{
  "positions": "rope",
  "init_std_down": 0.0,
  "lr_mult_o": 0.744,
  "warmup_steps": 268,
  "decay_fraction": 0.482,
  "final_lr_fraction": 0.0
}
Each number is 128 + 32 x the weight over its row's rms, rounded and kept within 0 to 255. Layers, rows and columns count from 0. Numbers have three digits each. The size before them is the row's rms in percent of the matrix's.

# layer 9 attention query, 192x192, rms 0.121, rows 109-191, columns 64-127
147:140149168108151114142175114114132150134100113183127141150110140175173144124167118157179086114095137132124161101104135178039154168120135162162100056090149138165144089187150122146147133096152205
136:082146075136168080167122161124100135146100112131118147132167114048093117126102032185113134148172134151128137132134147115169162080145113199097135142150079119088086140122102121143149047112146081
142:113108084108118117168054141168098064132128125102075124132162175121125128125114125121121183108175135124130143139087155104075109063134209120135171119063108120029168092162124094123135129159120118
018:096108169121135130161110140076090166137157120112141080120141135112137144101114103118116082142153102190144100083121105125145132083110107144106092121135140133157159144110096115104082067165100149
020:098155110192086119130151092169166077175150133157116160117134112162114119139122141124080158104109200083121181161127145143139120165120146128089154125136090088100114109123117104189156187092182112
019:132154059145125105122122141142180139158181172173094146146105152170177138130152178112170117113134161119096114209152176135131136148157179067150209089084039110110181125113145166112112117131100139
031:090170161148143142094155090165135062109065106162169142050171106172104085102125091114099180152140099118157201086149141101107106161120128204083092145172140151097109110165114123128121180100158151
042:129150094169157110107154085118158116134186195167128205116130140144083135145109129126153182100087151142126166151154137138117149154142151124179168081124130156095142069115139119154172167117137152
043:132160098145161124145086104097165158128171248152127157117129135081114140135147178109143148114138101141133117212143125193130153153127117066190131088097132195111094092106131162144162169150108135
048:168109114090127123145064145068118170121175163160145088163138156056134158121135167107152116126134058149156071190113112174128141131137099070169099085121126222141102145125116133103123129125099121
044:140115106125167126126084142097143123172162175147128152170130157119127176172152183129203146092129124137121096188130166182119134131091083073177111073130102181124128134089129136158104109176164121
087:128137121167169130105155110156161109200144166156122192153118157155101130181152161158137189075092167124111184143144181187135124176144169088135179097104111115097155111113135136162141136141194120
087:150147114062158133157130147118097176108099027133129112089149158127124140100146061095094110193077126105083098166067070097125125093152151155108051153153135146141127138146090155132130139083086104
120:141142096134125148166130203102149143164070122141118159103168111130095153127154135164118080124126100088076125120078100131089111103099159104150160085124165134143106105158140167101096082113131146
127:137171149123173126095125100122108152125164111126160102085135129135066074045159143097130128102126100145089113110121112155160159164135135168156130137159136176118096147164123149136118112163138087
142:184087143175124065129155178082062093123124064142088105116148055099135181122116217132102110135079156125102117158110151129123142125100151183175122117155158136167134110127169121107143130095073090
138:112047136076136097158135195165128114131055108126151071124090144116123050112209113136123114093128081198108083114057190051099170182127130155141119088177186124096104181174141140105120102145121111
140:116186240124142119100106134113108173124146054104170122119145129086130140079161177130124123110127122155127101124145149105098097122147136150106060164123157099104129126173093075150088125140097095
137:073117193128102152102113169116054151154068141102067159143147105115130175099149160195136193135155135114142109144187123082129150152116112145100091162081154090113120043149172107124130160101105118
143:128114090167187133091172127167125080122151160150092199128148105142116098149136120129120185124149054116122155109117152153139134155132136146145112150143068081110126115128124152115139130163215066
164:153162181051086156156064126123137157123120096097150073140142121141139155115133111102128065128078181181148072119136091106099131090148157146121102104130151153118106155172134103102143128082038177
103:138148120146206135141136112183121110144178116141121096110101178190147189150158115150118103116050115160161105110125133094093060086207169138111185164184093155147098148118143109127139143098066107
085:178141171058131083148070110131130203086181057108139140131172112107098120075110152126087166192124138166118072151119117165105159113155125125140092120130138143105120150103105099126136135158133155
111:099132100195117153087172139097143156171096159096160131125158070110138138119198137123178102133195172104090173107182156089139137142079089130118153165094117127106137082106122167183077100132138157
113:109106078108103178175154178093169088133162152138139120110140129177164144121120187121119116147117194136126124122099161083120113166098105117091149181161092115152154111155124146155075135144135129
124:153077082130134121160142094069140102197166124169106123163127167103112085174148131158099197090119114146123076179169147143131113156092122118179174027150155138189225147123141089125149127149200070
109:102168110122073115139106163135104089141146172099147092098103167109143106136122154120154061104178183142135160163142107038128141101081113142090130101118151144127092101148141130121126106103138164
114:125150165117110109129120142137117108131110164140164070132124115127108063133092130157138063120204156134174171142103150044146121137141094162038091154115154103101104064140140149161126111111147149
081:126143204155171154111087078150196132130161138172085162161111143131107161215140125130118169153005083125150167131124143179151147152168133114136165098133146119082162142104157144171146182141157140
097:109043139136124099155086086093155139174135093122139121147146078133153145187138078147099134119103138091159130084080161127141126119126112116165163169061037145076156121126169124138108150089107122
108:120084159083157174113099140120186145093094072123158187121228150180144107107125116130136133153083163161103116142104115189128070167120130125182179106117097124093130149158116092105187085140099089
117:127077128189112079100102093145146182123115101113059151062119127120185166135116126153104111130109113185141133093124123103097042131072076137102110123135110168105100130104183162161121109172093145
119:156153169131137111134152132115124142111079104178103129131113129168154130140148121158185114139109132114126175084111143185037142186128151157150121047097144144149130077170134113161149138096139201
122:095137079131168071158142153133109111122060118114107138122171118076085101141115016183100138152149106139135119099151134114165180107120128195116138173140061086097065140092114139141121062107144082
118:101089104115153129172047131163092092116155146116077130123167160116121152141137114139139167109151152143129137119061154136084102050129205129164184107069136119040144111202137084112131137144131125
141:128151168090172145134116117178162098162165107146146098156150163164116158089166068133082037090071125156149100116132107134103138119168164180113078120148133151138134174162109141091156127114072167
120:126140091193057140152126164072127173142079106078125152104068138129109118122122146120128193158162159091169080131150166078081122174083091112162147191082108131095115116078158091176063148152147118
106:085123116168099122083183091118099134144037137105157165140108093087144081103087179112151159135155116116125162149149130102160185171059116137153124152106102086117109168113149123193091173171212123
075:157145082062169161131122173164099120119106107126070063101175128114150100135221121105187114142123136119169133083119133091187103093150127117099160156156132088123128106136140153190097059093074129
106:144092139121093130183116130110151079102142140193115110154066171183154133157104142136086160109068180157146122152079151138067131107155111137141140065146159110190169164182113101076096120120142150
110:108122114190171172104166135145111086110116215136144174087125102127139132118119215094164096100166111098161206140095165146167129176145094092077182171107111134121118102156141115145089086146148160
112:140132172150178123105146125185091123073112077132122166086095105151129146104125099128110176121127051155088141124121141163105141140180182144170160117108140115088120167099082089164158157125109122
092:179141155140138087137108108111163167197181186098101136120138146076124152163117122141125169124134095124087070179205114157141129139122107085172130061134146144079136155101104123159167128135189102
140:156159122102131101151077127121139099191198182128134097153145141104108138191121124165126124068123163136134115196166137085122141090115093124102120107116144160114115113115135132146122113109140113
084:150118147070128136170149150129138163115142058075153080115111182091148134129134107129093107237071125139086129155117056085099126115111151125131129138177133076158132138105133165162062118108101133
111:142147122129089143201083174120152129185087160117147126112159115100104163138130157162163085099137151084097117113113101107096139084113153094105142104122158121129079113138143161127108088095133170
113:149164099138139126108166124117139128122137075119127133086134135148100080049134144071114144118138126122072127131122145152149176156114142156152124140168123185117123154178123120113130140167131108
118:194103137149131058093161167102056125119113064149084091125163055096129174082101214144122117149102162101114122151101136132128126150085135184162103131140174116166129132146167152132133150122103083
112:117056102104110104165165203152144104119053141138122087116101152143134049128207143161103150101102088181097089134088192066090194161120134138124132077176179132093158178152131143105107123149144120
118:113161222111136103095131143126124170131168052081140152148145133105108131085168167141107133119136095148128075132155150094088117116125136156110116170130153085085151130156082066161100136145125082
114:078116184176104155124110149085062143135076158128130151142148098138089166102146173220147185138130178102127142170190109073127149170123127156077129155097158105110105047152153105126151153087134105
140:170152148095093126182110103071151136156127133118167077161079159161140136101095123128172050105115169099161103128152086096105117084126066128102126114135176133117134120114130084155134126081099172
129:101097101199146143102173151152107129130108112151141199089136070107123140109156150095122193141144121114083192121119162118173135165112141090165146172073092114110130114108126167115108083172175105
103:184136134074157136095103093105152211159196115131127100208127134088118096094069138160141098149153151113119090180116100065158083121175040135117143056122168129127138160143101094185108116102200138
090:082143152093079146145062151114125134123127181149151133103149125099137111120161113070130100103144104183146126119125081083127154181080097119138078103138130144136122060095125168084132081124097137
112:159079121071137130154117178132135119115174103178096144150145172146117155171072108097077092116074180178133093083109100156112097079206151104156107093184119119109179110134104141091142111102118115
110:145070089151131169140162129122143081121169181160091132142055177175098171160112148109113113104114170116119122129124148174119141116102127106146179142165124134143185151149112092094100140165136119
107:120144051193093105120201078118129117187129167106138155140106148186110179112159154167085165146091129113087133144171138182103130154130128092200120119119094095094157154135127150183159182148180098
079:089198168155191092115103079131110118088086096158157133135146100105109129131134119151151205083169044153106085151128162171109124185098135155123069121081163189127072156129134132184159124172141137
130:131151082213137108113146098105121100125135180136126209147150133062119129133103165133116239090138110115101178159176147141156128134118127061155169086101108135097148099108116136191151137165180066
085:171093177165127135099101070115166144147169150144133089124137134131093158162167143094160098066089108109145166109108127205152130168167129154130175142142170157137086094154140100124140169128102179
087:117082121111101129163093122130107122135156101112130141149172038129179156183150102129101158133143156145140152136077134126145125098141126137122184152020031164054171154184122152109121087077108140
108:129107183047134199097109134136147149091087108090166190133230135166170128092106142146144141164115121171120070118102110159116085161109136115162153113130100139082122168166112105141192089155098122
121:131102119193152082077086103156137167119113113105063160046112151100200190127086148146085130125107100208142137085122133117082060128070089142116113111149123182112106129142170153169122093168110125
125:164140149117139101142165131115127126129105110183132147159108134182167146135162131166170100118098134135109157123112125171056161171142138146163134053098154157159147082173151106147151145099147189
114:079125090114177077160110150114118133146127100104131157129152124044094120107115032187116114137160137140140128118151124133165186079137133194104166153164092117107093135132127122133152044086151100
117:111102096113143136170062136175076108134129134113088120111173179114121143132116105122108205115181118132119117149076172094052107084129205112144162095055122080024158103137133102138117129178124121
181:128110080144103126137144159107093189118111168110146149104129103095145107154101178102137170125176130114133168147134175112168135150078067079131123124107116111128111092083146125169091085182190090
112:112141128105152117094139081162118141195110120096166136133163182182130145071156074152110092154114137146161131076154063134128155103152078113153128081139118117111094177125090182206121149082133130
114:115163164126163150101154112146118063108083089130158138108181093186102133090187105106097188127084096092158172141105132149119143138169191187072149162100113143109152161152161126130159126086059150
091:160147110084087093140124115136110188150188101167078124176116140121143160108123129160092085149102135155072026124125097132112156118132138062187100050131116102091170157127089145065178111126118107
121:139100082198147172125186132119158087154132156132119160128091120149110145112123168131110161141132142096121170134136156140116130154134133136141170194099102093116165160132122122120104150179170112
088:112152116169138085143161104092121073140097068128191113114119068192073149126156111183154181127125113083091111125126143179082137134089119170160180141152124109156086179183113101167205188149143131
127:121168195098071096118144139113134171130073064081157078088175088130154089094154105128165091166151144101145160122152118028124125104110140164086112121109138102118080101128121103163142111089064133
070:115200097119143072141129118125120147098125166127153093117156105079097067122120124103131160129120094116149219128124130131099135175098132107091132099061131108109096040081163165145124116074102107
104:111134120195132165123145148126147104120166193214129129169141134156107136142098164120113177104126137160111125208157160105092147158144137106091121081117140068116178108118118142160141127161214095
088:131102164069163152120096155187139112092164081119106100127137142122113109108139076091101080166091140206139122119134079077120151080133182190079116143170121095155148120145087125100097108106097160
089:139122110122153146172123197142152110135075118150115187100169119154106146111169156171148122100137128087109124109093128142116109093119174100144141082118161114155100130148173171088123098159153130
109:148175125108178132108133136126119148155159114114167111083145120137080085049179139098164122120139118140068126105130120136153153167129120165163132172177132163123103143151116145156111119164143108
126:189095134163115054129141168085052108120124088131089108119145084103131178106136210123114092124062163122115113156101132123129141126106157182173103131147159124151119100132161135099132148094066092
117:134053126093133090157143204159124119149067068120150062136108150102110033099205120128114111094116102180101090118063202056099171180141134153138133102192187133096094178170144127101114079174122113
117:102184218122143118081123128137108146117149051107173137116131130075136127078184193144125137102141125154138125109158142085087103116120126148092102159117162118116148125167087100151110111150105079
123:087121187149087148116131165124063117143067120098038162143147104128119160107144150210098204133129156118147104145176126082137158129115119163089098159087149115117124032158168112105122163101104104